Each number is 128 + 24 x the weight over its row's rms, rounded and kept within 0 to 255. Layers, rows and columns count from 0. Numbers have three digits each. The size before them is the row's rms in percent of the matrix's.

# up: layer 8 MLP up, 512x192, rms 0.227, rows 149-234, columns 96-143
# down: layer 8 MLP down (transposed), 512x192, rms 0.0992, rows 149-234, columns 96-143
# gate: layer 8 MLP gate, 512x192, rms 0.214, rows 150-234, columns 96-143
up149 097:145138149124086120121112116086071162141208133110091129116123127134135158188094119189128119113096149116180109133148108127103136103150139154101094
down149 095:126137139130154118093125102115161148123118144146100126101129160135121097086116129119109144120144156136172098089110141133118180134115105175187155
gate150 099:137090130156122142131155116103134109118131160128136131133114160135147147127139102124107098103137143127064129107137138156147094142146111161116195
up150 094:120153107143162142110106083090124116145129116088158135129174153149129155151088126156135153144115116159136140102105139150178147092129136108131107
down150 094:131135130121127132152139139166164117109122142144152140128130126126135123113109148136069121134164156110145066149161132152183127143089118131137163
gate151 106:103105073138099091131125101122095147121093117095145130130114157184103106164117109130121136143127125165132103140120049094136164106099116120088151
up151 106:157144165105155123143138139111111137160146135150113146110124123134122130177115145108158133118160134131165155128133127137086102146142141161121092
down151 103:108103134131140114089142108115177117098132140106118117140123093125126094134131098175121114150094156081122127148128090090139164134119138118150148
gate152 100:138133118103164157130115125152089159156121129118146131116129138077106102152123093123144101103123098123156195147088124129092115122122109118157117
up152 100:130131116132138178142100141164112116144111104156148126158141144115139146118144135146146114124110138136079128136076076171152149174126141105123138
down152 102:125100134155131093125128131110106138105133093094121140099100122090135155089104149123135117118160147149129132135117180072129080119112138177115182
gate153 098:133087109111163106120148139126134145132090141122138128116125110092121121132109144137109098125139167117063107137135139150162101163167111132089126
up153 100:150131077101101108112139143121119125100116139097140143121135154153098140086182108129127123141108111147140074139120103158148128112107169159126169
down153 099:134101092118169142173111120124143110109118137130133094164152109137146162142135107122131111143142137169126174121119095170114158103184116107111106
gate154 104:124130127113118124147133142123140151097150189084151091168181124155103136159176133132106092140117124145095161150101112096089154133139131125167167
up154 103:142100144149096161105096148114138135162103100102136133104173114113084124154147095125139148135124107140149140130116140108148156117119132125105114
down154 102:166108122131171114146115137100114116121154081172141113140072152162186137111140135155119110130129143122102100127162131150113100146132106103117108
gate155 099:100094114141140122164074117093121134132146145062181164111101125120112143066135140141110124113152162062120133127120114090143162126101110103123092
up155 100:141143113174100159160151117139181161111116170135122096122111127098172132149104136107129136117121142164146128134117140130130115146119109113127142
down155 101:165074120156126176108157091125141127101121143119100108104099087135123175071116159133091111089103094108134104111126090138116136129119132151119158
gate156 097:095123127140082102167142135117159116151103117111113087142137109163125140172131136130090200131129099099138098123156162171119156137117123132128149
up156 103:133159076128145168151098123107136135122103175162089134083091138125146088144114160167087108132110144097138106115137112121122124093119094129149097
down156 100:117135189148142144109174138091141153159122134077152129094133118143117137168132158130118153134159122139173133132171168159101138093129113108118123
gate157 099:098109093135114121137137112136161122137130068130123152155146119112117116140117148124076111142093114103104086128106146163089137108131116156122172
up157 099:115133114101116172131109106108131146159089111144147158156110157132125113068173119122182131105131099157142108104080130126165085147114097125164136
down157 101:158093144095125129106160129141145113126163119127132107077165185172118149150154143137164091115121100128128136127137149116095151159123129081119132
gate158 102:136127111130119145157123139140154096137125160098140093158114112164108102157134183133100132177148125168134126134136091121138146140147146134100130
up158 101:127157122099148078138148148153117144115108103125119111166168106096134146140132097168122095130208118126139138092098158127132097102133129134087163
down158 096:154125134117137176123107154139136137142109123123126132146161124108126119107142121125125142131103161126173102148172123100118167156166152149110105
gate159 102:065147168133150129140105119148121151162133129182143130122105097117118137100140101089119134136185148107139143133159123149127129127170169143123105
up159 109:123155128107118145177156123143150115117130144146088126117152133145125138113112141149100153089124151132091152119156097114137159114125109112173143
down159 107:119134124125165126123132139126121102131120144109134172113111124126105128112137140166110116148148101134098115143113166149119156098119156099128160
gate160 097:108120177110084093181141131152104147117116134147214108153126109153119099100170148144138142145139113139125102159106141129175142135103123117128131
up160 101:143091136162156148143124161147105111108114149107134143131092118120161126121139088132164146121113155140125117148202135115200105103096124157103142
down160 098:112122103092141159113113110136118129151131149166193152126131149114107101146157164104133078156103130133146140153099144140139128163117107142094121
gate161 099:137136111134129137099096097155151099154117132103167128158077102164119100131165115166153092108123110174132145129106111110115142178122146152154114
up161 098:169180155146157173196122138143145145107089124087145119123110120115130071126166110157120139111151080138154124156129109110156110111096148155120146
down161 100:130142131154143102108153124110150099131108144117098137119152105109148119156103154155132092140057139103158141081118114124142141131127103199121109
gate162 098:116137137100141114131122109129110126141128148169102084083121166160152171134139109147090097109160134150095149143178090121084146108150165172117123
up162 098:086132123141172119119133110169137145124095137155083118096121097108093167138150147160131099104117118098099114146122154120164095108126113123141126
down162 103:096129190127115118114140105179126164103135138135144136116110100151134126133168152097107121134117158154166101101145129136133134111131121141119110
gate163 101:075142105130080127134106193129103108147123110099176135117126096155136113160116150096103195108106149107156150120130160136135134123114135114066115
up163 105:106168122130125121134163114180111120135107132103093171099162121081102123112169140139139140096178124095088146124149138115131139103120114140087173
down163 102:110123149106139173147126124143145135134147116140094095121146115148122154128136143159144105139096110109101123155081092123109127178110099147149101
gate164 098:082101143109108118145161119110148162131149121148121131119096094122144148137140099146112161131142120111126125099110124159126107124125100132110114
up164 100:125100146145108131110150097167142169145154149106119132181100105114129155134105157147120119116174113108104127148110147163132141090114115136150159
down164 098:115103131114122147154108156151127154205127129141106147147132136157103146121110151115152109127132134147095156127133150133109151126130146166101135
gate165 100:111126170104115090127138172101109078128106119119133120138137142163129112104116155161121137176181143106135093157109137153118082117118133158099104
up165 096:124168115096117100092088108110135118144102122083091135116124150117141056134106142094140138129098157113143121124155092127160111095147144123150150
down165 101:149115162146137137122179153134159094123140159093127117135124132140143142110136126141147138149126109130147135107147120184123144128120106121081116
gate166 104:088130136106112130135145140100153109186116133134139099158139154160087154125128106131146109175153128173087149124139128078124111124151128136130098
up166 099:099136142131134128111115092154128120166151137145103133120135156169124154150127156121126135126090133166125094152119108089112118132113115131118104
down166 098:163137132128136132116119135117078162120084092101093130157149127112123109134158168179129120099115118122137122117179082157102127135158149121160128
gate167 100:124075150142141121141128123143081135126136121092070135171112116072154133156150107138105131136091144139101148096117149154127137114112150131128149
up167 101:116096133096130105121089140126123142134138112173102128159136112090113151153118079121165147109117130174089125100150104190091112173148150127135156
down167 102:079154126115146115119093108103081117156129137119163153170135095141161168127105119135136106134145128076122140104106171124158165145139096137113100
gate168 103:183126128139114092098133120150121160156165120126123154114143108159124126126138109157124138148111098116129148110116075126114117144120140140111088
up168 094:130108113103128093138086150145094135109098165118158139138129147107090108082136108125152138114105146156125096134169169116131107139122143142136141
down168 093:094114091091116169156138158133147110108109160104107121142132141098137145141151164129082141132140136131124154160102133098116113142159146114133122
gate169 100:111127064102138133139122125134160124129110063147083169146090128134101098130070110088135109091123136081132153121113084143114126106136141069142105
up169 101:091136107113149058130119161151152174091107153133106105093145150135090083136102114103162155089139108132144133162104153151113144147127117141108147
down169 101:110125107150135160112141164131151122096101148180116153152153142092127112120139098098107097131127160167164089142154085151089144129108124119133089
gate170 102:191124097121151119144120142100142076102089147112109118108108081156133109098129097120140132137068118111124126143145124139116105139116137138077160
up170 102:124112145093101133152100101110142112163138106155114112139086116138125156154117159115123129116118083119106115086155107110113133140126119140125129
down170 100:129118117126105106111133178046098152098104159092156128194154136118114103123131088088136091156129127136155127091139159158142130154121127133165119
gate171 102:100135101140095143150167088136110097154104157095127139104099084112124125091122100157112104139117158091122110121127117128124118093130114127108129
up171 101:103165159095195111131125152155099132095116166078144118127148147123145125126092112182135130135161133163139142125137109143180149056154142146093123
down171 102:124145107104124170127125144126128108100113149089117150098157097149148141109124124158079120161136148127149128142124173120079145096127151116145136
gate172 099:103124123104163117129123130061139133131117149136125144104137106128133144148115130129132161139149153119150112113089148139136083131149154128133126
up172 104:113145133125126128130131149122159069114147106141118164084088121097121109145118134123104152121122097157115136156112131152123101103139104140116122
down172 099:126121185089138090100128106135134123100132138122161092146138084156155120157151137093083123148094128135104139118124175128116090148111131125149121
gate173 098:111122121102152096135105108123068117147133140123098114129116128125178119160109122122112163152129125104093112114153150159141103137119131183165126
up173 097:143132190154141116136110120152109131135130166121131139137144112126139201144117120108129137104132186108133154143099106149132132149104103125129068
down173 100:118123151177089125105138139120148128116113119145105125178134157158165107156134125099147130095134146100145122088090096127138139136136124115162132
gate174 098:128146146136126131127162138100137115159176117121123116146122146159122145091097128122144119116134094156136155162113097106188133119081130113161136
up174 094:107121108141144070118180113083104106081115164113125125127162137118131131146149119165123097163106130123109165134122080114157108139139117134108118
down174 094:111080136088156110131123127163117140155117118160130132153136126161138133137116123126084128127145101129144139142151162162123115125121139097129125
gate175 101:138140097126092108146141095152105123125153105111115135130152139159137118178099114153105126101088209168147138137097089119178130147168147097143124
up175 101:129110121156124119145136117093113159124151124149069143142128150136141135110133124077140162164130156104118096149135102119137136148167081178163134
down175 099:137122136124195139154110172119117127111165133082120145093140148098121161140131172129104109169088153124129134091106128102107143131086169141102171
gate176 104:062160122149124114156152137155109113144150119150110129107105106149086124157102117102142128092171137119143150147145119132141083105143113088126121
up176 101:121120097148110129123119123126138094155122170148133126126128150112125161115116149130151158133121125087137092131091088142118106142134123092198098
down176 105:120139095144096123161143168111110125184096118097109139173118134150107129130115131155136138129142114152114115154107174130138131150184143111152085
gate177 097:131155110131126169135118190139130154131152178119139118128131103132143112109075150105091150133148125157105158110166113121124104078110157142084139
up177 093:108155105155107161123085137144109124116157137121136088159092099088103152103099131085094108159145126127132140087108134089088156101140097128148143
down177 093:086164153124105105102170131123130130101127156158079131107148177119141114117148107133106129139146131135133121145139126161124097080102156147150140
gate178 104:115142113112145128122140132128120144104106121161149156110136076113124066172173144072168116152128119158114126093121138114132119112165116122115132
up178 103:122147126094097124165107181151106133148103099118100097172147128138160135100177155118132132110106174105144116103109110092118156111129132110157129
down178 109:108131118124109142142090155155123134120142117139111138097161122108128155106078119125160157129126134121141131170147156155096145103118103112078118
gate179 101:152100150139153128132105138120130095144150142087140138105145129114167210105126090117124134137146105152142103104134107128119131129128180131108095
up179 103:136127132126135150159084073129115135113123143166079122102087164112125152204143135124122109134205116141144144127086126125086148139133101124116152
down179 104:096128116126109149139130113146104106151138143097110163121078106140163188119127161102112133170168111159138118156140126100072127110188126147144113
gate180 101:114165142147163148129088120091105108173119131152165103093166137183109196091149103112114111129134156108139157180158122172121114112115117133078138
up180 105:109122126081120101105083160127108124126130082082117154157142129091139096132101122130136130124098124160108061130119102114149117105102109152141137
down180 104:138134111142119132099118140120067126119106093093132136096126108118132113177154151107117120144099152094150092092115105116135160077142130117106134
gate181 096:078116122166154105126172171109127105149134138167121132164100145127141128095137068092157139106110167132102147107161117135133105163097091090144175
up181 096:137124126148139121158128112097119134165085174131108094071105126130132136115121145118126143115139160054109155125150127085174137145093131175097118
down181 094:110099092138162123142121101150146103127149118150105116097118106148150096154128116098105138135106091130168118121128150095151109131123111157134114
gate182 101:171092146141152129121105146153085124112100127141109104147140141102094117169149121110123125093095130151107133164154113183101093142192156147149133
up182 101:157118131132123150137110172145147130114139157153117106143139124123123119156124148105139141147094123105113137132145136130110115128056129140114143
down182 098:110176124148116110174122123178153107092101157119138125142139059150157157106118134114133156129149114144149148110125138120106107144135128144140118
gate183 101:170096105153117122098141108141137099100125167104122140175113192114174114136130133126094125105110096157133122141158158154140141092075183130130157
up183 102:151119130140157109135155146139164123141152137139136137142097124071093075139114136130176111143099106061120130085134104103157129081097163093092117
down183 100:136140127163121116088110106099158125159131133128132122123159117108134127110096140119121087114097097124114143116131117161150115139127134138160143
gate184 096:119129134159148107139109154153141145126129109146115133111120178146107165089082136154147129144131134131149105158127166117148130168101071130131148
up184 102:144120125097156146090096171133161142150093129141114115124128111159118086123070139120107117150121096141187174159122184118106149131086103131110133
down184 103:134143128126150146156129097074136115117122107132082129079109144065134125148100121119113164132134126112126097086081118166105132167142126127106147
gate185 102:136147160168135092160138106141141098161110086096098136102130139128102082090140159133129132155131085123140131102097151131145145128108145135138143
up185 099:105106113131130135149119111111119149131140129116129132114113111150107137136139142130137102144121145068128150108061160131128079105113157153133163
down185 094:151119144133131085132119177101131143158125131137151081144161129103154176128125142142114157139101130152116123102147087107143154168130107142118129
gate186 100:119144120175118139138116125164117138119196091091159129099114161122140143175126107164176127148169155146125154107121133135128164158126156118123135
up186 096:165073102103124079126169098115110094115162096108153113123132144161140100145098179098106145127131149161160160123163075140159095117118117151104142
down186 096:107118116136138145150124112145142144090101136103124119113126138113095167125146164115140161084176117084108123122139122117171169150129110140163092
gate187 098:119110144080105083117101178129137099121134149114142106052105114143131137128141126158120118104161158171088073123172120117130165132107121133162149
up187 094:126106141132093071142129174138061116097114120169109134079113100142121132157139122129096125090168151124098110083182104136164155151138086104121145
down187 098:123138162121160125095122124139117128084099131145152108127132123132112123145101086126106146103218164103122147112154123122119116133088151183170110
gate188 099:138121131132140184136154162103169125118119131146156156155127121143167111141104142145144106134137124065134141124125137121136126130104159101136140
up188 100:153175095135086130171086101109113126143156137110129110152152146118128139101136163088170109087108135099119106154104139092152120094148155099093088
down188 099:136154131134112107105145153162107113152145133091142111164092125120139125089132089152059151109138110152098107145162153123119078131116122144129210
gate189 104:107109143118108138147101154096107128107131168116084128082117144129143128162134141134069102145118112148132151119144142129155133151127135109143183
up189 105:121134147085135126172121104131172104094124115112087130114135111122112130109147119062167108134110105139118158136141166107110143117152164114085130
down189 102:110108128153128107122115136146098187087166133110131127090132129109142126117110152144111084132145105175136149128101122111139125140109138103101127
gate190 102:137067090137085144144123138131140146122123091098095135107151103123171105099147147154104117086138131133142119135133127156160158103162090109146171
up190 099:118146080135134120100131129224098114158087135130104131132141103147149142134144130078127127139106112128116132129156156144107128105100109116107121
down190 098:144104107115110119176125116117150148114116143126119144148105112156128122115154123113119178147097112155137128114155139129117157125141163102139120
gate191 098:100174140138090130144103165147099200149081128111140118114119094166128149118123126144130164135133129140138124091139161092161132160138133119173148
up191 094:120140143156121142125141117147070107128144106103092115164156130121169148137087133129131105129121170150148091157141146174126127130132144150123165
down191 096:119104125156092146148137087107135134094107090128159148128092145125113103114101153106118107109143152158141136141120090141108099146134165087103090
gate192 096:163092160172101152117114194071127129160126070121154101151119130100110121137120148136154101153135109164113143137136127154107141131151098140113108
up192 094:106116149162125131143133131094113144124124102107151097152132116123098120152152140127227142131171103092110151082121118146115095110114133109124091
down192 096:130138140166117150134148136141090136103120085115154123142117090095134175134093166131153136121173097110153121122134094124103109140100132141159181
gate193 104:142088123111160166110133146077163114125120140126112131139112118057098087139123076135131126120119117154139123142120129176143161160146185120086126
up193 102:129120096111147141159082118114113116124139110098096165138111129118107139126129160085126148102162175094120104143130146147088153102153124149080109
down193 101:151121138191159102124143084157152137136098123125150158132149156148139117122127129119135133134131137165150167130109093143133146111118146099160143
gate194 102:085145117110154105125170125148140120104150129138136172147102115112123100188117076153144101163083140145116144094133113143131100135156126099142155
up194 101:110141105088140079163123136127142128164130125194159108117119134101147138136128118124097148141153127079152126145117138110109152140136145106126143
down194 099:127090090131106125150145128088091088165141126118132108184150114134117158066187141148108147147138168139096125156161092131105148079124129166134167
gate195 096:126150084122151116130088148156112140137154151089073121148098113134113108122119094136145100154137107172118149184133115160128164127070127136124145
up195 097:131117107074095107154128087135093128099134088124135143105135137138197159174137104137122137139089108141120146167133148150128123137145083133169109
down195 096:149115117104123151121103153095155132114181149130125123135119133159113119158187149123146138127116118133120174074111115128149138157116141168107137
gate196 101:129116112147124133118085156154136147169131115121134114159111111079109138076135116131120136109163110097137090134157151106112118145194105132112107
up196 103:130096114125132107152082146147094134099138159115117130156109133107171100096125090122095132129144081144127114109139092081147102144132146099124186
down196 102:139118124133134154109186133117127094140108204124097110123118120140108117122097124129119119137144118146166116163131142131098144130106142154140159
gate197 104:134143105084146131150118155138131176129120103132112167114157162129148115096123087129125123104113116079076149139117122149148149109157123137126146
up197 100:162183124154150108116115116122112162078111116111067158116150125108131149144167123091128083105128085127185111137095148129138121176099150107106124
down197 098:119143163107167144169149113096131126145098116109099091144141131104148113129161142119093113146125101156139118115146148171130111130115101129130152
gate198 102:144115145100141139107167102143122183117102112147114169102130134116132159163097124186142117167126139078129088159116173120144150136157117146129095
up198 105:128115174142067151105150134149113117148127114105144169146127078144117120148093144166100167079137142092125180129129162135138120105120130109100143
down198 100:118148144150129115135129144108114150119095092158113110131118160091149115124110117186127154125148130134105110117122148102152110082176135095069120
gate199 106:157160098108164156176138118125175180146097107072059134128134141125163132151124143128090119109124157103086140144139101136144168160109150132117094
up199 105:091090128132124132166133161124136113155118152112147130141130146135153110153143194147133135121120130123086159113165139135125154147124121150108170
down199 107:139107104088096097112116115130165117196099134135160131127069111121135103161154135086129151115130113139113158193154172135107074128116125173177162
gate200 100:131112110105130144134153126130127117150133137155134145128119128144117140128076126154139092141143174153143168114119140156122122117104137121080119
up200 097:139131122120167120088094107098111123141120072073137138108171086124186168153130123116136147118134140154138153084110111171082113127148129092132110
down200 100:137122118141076132113098142117146118066104146121113163118117121158155144095140136104109161103108112159097129146093134187132118122104150160105141
gate201 099:126112131120131136139129149133079128185123134118086092108124112112101113125131102141151101117117123054139102117112093138147124097112133108130118
up201 103:116163137125087176158136076135077155159144127104082101107101157121130116131135165119136074129149155119164159161138094130133090147140126128166143
down201 101:159138113124123086112106122117124166091132170119113126159163113188114163138136096131139123177148132135144178133092126146110106121127119110182131
gate202 098:174084155139175139145128148159125082149080113139106095160093151118098110078103107160129108104142147115127105090109130171079124083120104144087125
up202 095:109160166088140122122117160102083127149162139148153151150121167126177121144142126157150138155165102134135150141112085110142110194110098162119109
down202 093:090116155121153140094117121115166133111141138105149125135115134115142114126107128126157164169081121081155137146144136156173159141110116117136141
gate203 096:121138130118110120157104175116095172097146135108158111146152099121151144117108118152117140073146126085126164150118139101100109171125123118120093
up203 104:118109130116119177080147095096123091090168096156139147144180074139137097125103160135144150125111106143128105129120115087146135155100134104150156
down203 104:118148098148115144117122157100114160079136156110115122117128157148101150125133127082096116153161121103130131113197126120158140158144126096098138
gate204 096:099071106096112095129099112134106139132104116115125105139131138122166104131150120149111197155113122123149161144117183113111147162113084120154155
up204 097:131135131129127141092104116118121154097164068126105144081121106144166127133153127162128135129120181138134137158149184140150139097161101131078145
down204 099:091166157111116113125129102123164164154124133138121131123121093120140096090116128093129133111128104125134156100162166121118167115111083116136111
gate205 101:113130133076170117115107170123149106141118119115112139124110112114113155095179098116087141138109090148116120126159110140118122146138114154107160
up205 098:147118116089115161125128095118148150129146127125106094162155122139135130130117143128106162157174067135103134102113150157171150139142140118148135
down205 100:076105134116144095129109163133098083074107104105120108130133137168173125142140147088089156092127122109136145151105120160088111134077125156196182
gate206 102:138106127147125160122122160096124136092162142122076131131162125107130116127109102197096112104125150165140131124167115132116157137162133106161125
up206 102:117102102105158156127150132125131117134113123158088129102142173129143134168131143144161125116169162114098105107164103156137151177111128139137113
down206 102:142124130110113151144119135134111155133137084119117168115158144096075102177145074141141117115170165107126139123143116158157159157155122138089146
gate207 107:147114104143128128136113137145191119144145136164136134157113117146110132100133156181116156148068133149133102148122121145116136133159168074084137
up207 103:155079162136158106129107147149135111132103121054109136081140097098097173109071108085129143106118097096120186130127149107122117155076087147096115
down207 107:128139134114121098149115161095127116116179178130106139135105131150117136135168115102082159097097130114133138097120089118125131117133143116114141
gate208 097:148129110115110149071154136131174127195149127077088133087107113171117119120160109091173093154117123119127141130108149131133143153094108070151115
up208 103:133147153131113117091116087188149134113146157091112102125101162182139155109128166112134152100138103106123130108148147145121137123153120153140111
down208 102:172152111117125141128121147148147108129128133131165149121113118106143081096163133148118131128122165080106145167124131125108123201091146112122101
gate209 102:145160133129172109111170110100144122134108150095133195137113094140125128120122117161142177127137105109144146112112153169146132160143142173129131
up209 103:156170101131130142101104161115119110113082111103142114150145104120136148155126122136177134079129115145095129164134145150132104142100112136097161
down209 099:146168105091132111131147143110106152185137129108151148123156104131091101175112077121123108160149120149176113121122122107137136121107132166091115
gate210 100:124135171140119162137102119092144115160134090097134114150160075139160133162125136150126141137120074128079113112138158129090127095124097136148143
up210 097:125126111108126140178138112140129127115091187135130140102147153103123127127112170123124118107125150114137120134144157089130117122174153107090142
down210 098:132109167093099123103119176129163135150152131097145106157129129162168140140138097133090140123127152166138115165142150125168124160137156113116132
gate211 095:189145157163142115100098173138150150136107169112100122150160110090143174162157123133112142098157108144126165075131139141125116168107104098106090
up211 088:095152132171120134124186162145144135160119139084116073130154150094148140112135136102121103136116168118125149084135128196141121132166133099161109
down211 096:130126117121119122148116115103122105102076151110106104135135119135121128106092144133170124128124090160108130120173137111128137121132145175103121
gate212 096:110112167100124134156103143114144109080118124098074120149101083113112193110156150150103117138114114135096108113113112155098159192146118156154143
up212 095:163128130139114127122118136134121111133142133112158153133127113111121150108110192154092118093134126138122128166112145131122162163138115158144160
down212 089:155160169144130180155104124139156203103104087131112098184165081133119156144136132069110126160093161113140118133136114104143164082112132155128118
gate213 098:131133107143094139098137141103151163108182149087131129093149141120110129101100088095134144138128097150132149136157152146140125134149113148105116
up213 102:096136124122107109126068152087123109127129149128160100105160125098170097141144119137181135168066136126126112117122134119169174151134111130130133
down213 106:079162147099110148131106141089108174066162108119151124137161130095157119125151118168134119162117106149123123100143147103146142111133125123150117
gate214 099:087111115120121121086115150157120119120103106144089156119100134132147097123121137136163143136121095144136139119139147128066113126162118114103102
up214 097:108118149124123125148139070122131131136119078111116135135171106126149098108123133168159127098116117134103159119152121128188118107149153099136131
down214 101:103120114122106174159132155122159124107136123145124097101108136110092150110111079119172131135102161140108120172114131159159121165160112146118138
gate215 098:106123084164143127140120162155117149138123100127140116127136099089104082149135151147117135109139097167136143121123140087106156143129164118124122
up215 099:105165130162135141094108108129140126128096168106125102114105124154136152117096155151136117092135138178119121135124107147121121118098122104101194
down215 095:114118118148155141110100138139143113151106132152142148129123144097086142088135142089055103117176114112146112145082143121154121148129123157140104
gate216 101:109127125121103145165110122110092175113098128133086096109124100132142111092101144163126093140103128111096134117123095112147116128126153148171115
up216 100:137139114155135182110106093132136141101153125107133132144130156139120163124112157133130152125120138128149106177145136135115088060114176093148069
down216 101:080131132151118125142149149145159149155141129169123135160161154148147136121110085115122075142119102087134124135136144135165146147160115146101152
gate217 100:145118089149148146139130152146132155119130164120117096148101130147128152108167138084193155148111112145095097150148126079103119140149120157180180
up217 100:146147147173097152117112072141132114149118157122111097071154108126154158113122139163098134097121150111138121124142154134141114113084130118147115
down217 100:152115098133115105155152146122100115107089140116081093106140197135135113164147153130143123119124115140134123099116175069127188138123162126084100
gate218 104:186129087091134091094104123087124154121121106172151172182152134132123139092144167164155107116125142139130155126154161143137179147156126151104126
up218 108:108082118092157156120132131136154127114124126099145142115127081118137131113161099143154161122138098128152149135109156117116108166105124161093091
down218 103:143143134059116161123132162150122088136149075174150121129134138123159159115100136146120132153132101143087094148129117144098118110126124106116120
gate219 100:154133112101144148139134094148117164139153110165102081158135092148109124135103067119119145147081137144059112148128123077102133128141145105142130
up219 105:091145161160134091136137151113088125144104125100130181116138156112166149149120127148112147153109086141166144147081166169175109141151167141119084
down219 102:091124099127153098129123101081095129114162153111095122113118115188111137085107092140109132126090128143138142146201147138109181153159118107129111
gate220 100:077116133152115147161124170122147139148161126121155106132153116136132079125179120171087156127140132165129117136123155141105126129140134137109130
up220 100:129118097136062089113101175139134112127134108142132131147129118110120131129151090084133148099149119173105142130176107106142126174107116130148156
down220 099:124205108147110136122124134155094133120141135122132147094141092147120099121169142114110120106144072160147148115115154096120166066121162138137081
gate221 101:126132163140140133116123087135100115169158183124155108151142139123151137129128073127151106083146111125164164134132112148122103112139125117141147
up221 098:171122106128115171152135139123164146099111090121099171102109121123135122121095156156153123116123177148125161128123113156090169125138162097140138
down221 100:145113146116116124167117152075101122057133141140110188173146128119143133169103124132131128141110095131095110142085099078104160082142145136169124
gate222 096:132146084164144130120127158083124125116091137148125115102146116121123103159126126151119105094129109156127170112128129149095166164127163099162119
up222 094:169105151116139155123131101135140109157121133125152113108132116126155133136124121111118148116135099131091184100096175154106146115169121104133123
down222 095:152091112126091087125113087130087144146136121149173124121103130118126097092158179102105101076120101145148129082123128117094140155122121131097121
gate223 103:124131151177173157183126133126098109148148117140093124122122132102169102157087120127146134123095103118092152113118129107167110104123091110177095
up223 102:139118150090095126136103127144160113141156122160128109124107121147078094103121167104142129118101120116091131103077132100147131116152121127121138
down223 103:120104117109098108139121142148164122191132161139146078157135104168112120140145134102150108175111145110109099143141118113135165150140190135097122
gate224 105:133134085160150129136116141112145102133116148157146075121092130115125146137097166133112130116115133082133152153135069173118139134131120117144103
up224 104:091130135135183117090132093125099147090131091094137096149144152096134118066115138083148138138136100142119127085108108114124104104128139078117137
down224 104:177093137141127135158142105126127139121156130144164148143111139121130140092100150104127057121145125117124172097148167168118133125134121177164092
gate225 102:087126154138140132120137165126141158097129090101129139125191122162110091131154110163116142116104167131137141138139124084116127138134128127146104
up225 099:096152094118155102101125103134161117132121130139131116131136158116188115140105125159143141120102133078126155147093154101104151174100128127131100
down225 098:113129135134146133153141146112142119183147129098124175212142167134098147139129131104144136130097108136094137124116112140086121151125133134080099
gate226 100:141102142132140171169114124125141103074140140126103106123138094126113159143101126155108124156147146113105156138103140155152123153116095155092133
up226 096:141125102073151164135131120111137145138108101150103087131151107168163172126097131156098112107126138142115148111111109136089159099097128105103175
down226 095:097149157101098110154151167134133105127183128119146120105156127123138137133158103155140155091124143122137123120144109128099142179128101137126088
gate227 098:112132180103166135115130115169127138153158131115104080119131155143125100147109112096122117141122133129114082102136133161091125156115170101139118
up227 098:174104106138108119122129124115119096114126143098141095124168129164118115104160128133118146081148102105166106185138133134170132106096125151113160
down227 098:155114120105109140132131071124140119135086114121128129153112125150165123118135126123100125070106125123112104097157116048121095120084099123117146
gate228 100:142120104132166139164098101118122139124115097095118155109111106139135153132139118108060143109143138139100100141123140081133189145130128138117153
up228 104:167093133143153144150138112165124107138139121112104174126112134057124107125158131103137156123140157127113128177132149114131139112103142171135181
down228 098:144113107115105101111110139143124102106142123141135097157143146125141073157131137161128145132121112129131111147134147164121129188129133125125130
gate229 099:135088161116146098135095118109128150165089136129094119105123138097131163134107137101127154154127151178133118146122116127145145139134105180118120
up229 098:116162123104117136142116160145174117135170096180098143089103156114117159118125133142155131142147150135091148148116129147117165128173169132090130
down229 098:085118150127105117115113115166122098149129103114167103135104122104148099189136165118080154098131129098141129147130176128146143095110130106066180
gate230 097:079124115188147131082123160127099099141120143130125096110122106145117134118110133144131154154112137150130127129109120087091093146141142101128125
up230 096:136147138141105135110109142150093111147137149125170113142082132142135108134100122147174111105125160118131089144148158085108143116138152168102130
down230 096:122149168176149142077133118107139128087151123154095132163120098123135129135130192117154137130109122142147139125158149128138110127142098187101124
gate231 101:117154134169114119074128110112125145145163127100160172122108095102130126128169132160147135151117110166142110110128154116080084123127105115111099
up231 105:151108088162142116157121079146140151106086101123129135085171135122110150099144128122110102112085104144165127130122149175088156131137111143161145
down231 108:139099133088096142142045148095071114097130136140146108161146138152134092140140177126119121152145147125089141174157156172119132116157124156101103
gate232 101:111142110094174166104110094180099111117170091097106158107136119114137145128149189108112135135133077134126118118080105136154114113138179112120089
up232 102:138087158132143122108156124136155149104076140118089128149110121140107096116125145138086125135135150140121100141138104131128089115149159143095134
down232 100:109151139166122118110162095150131148151189154162105134108135127140138120107122173151126129100175130122158121104137120116144135144169103158181087
gate233 098:100071135139101150143141163146159142161117136104141128125142118112116141179090141150092116137129113138088107088103145159179159127135108142155095
up233 102:128163141123147139136109142127152123129143177161105092154144138112134156144128137159074126130139140121133113131174092155107158159108104151168152
down233 102:140131163142112141110119130164143136096123127162101153141087131102161135168150130133117137140122062110103071110121149136165153127105158143131154
gate234 097:155110117160100164121137127133113174160119147126129154163154127099124140151148090112138172153079102147154133172132164078150127144136105195140129
up234 098:180080133150099134145088137077151103137138185130109156121134121123148151161087121152103112132111108068135125107092158147151163085129122145144128
down234 093:128088093102145150131163119167127141140153160115122120164162124112130136125150135131140156154105191148131163138133100153143169145155110123113145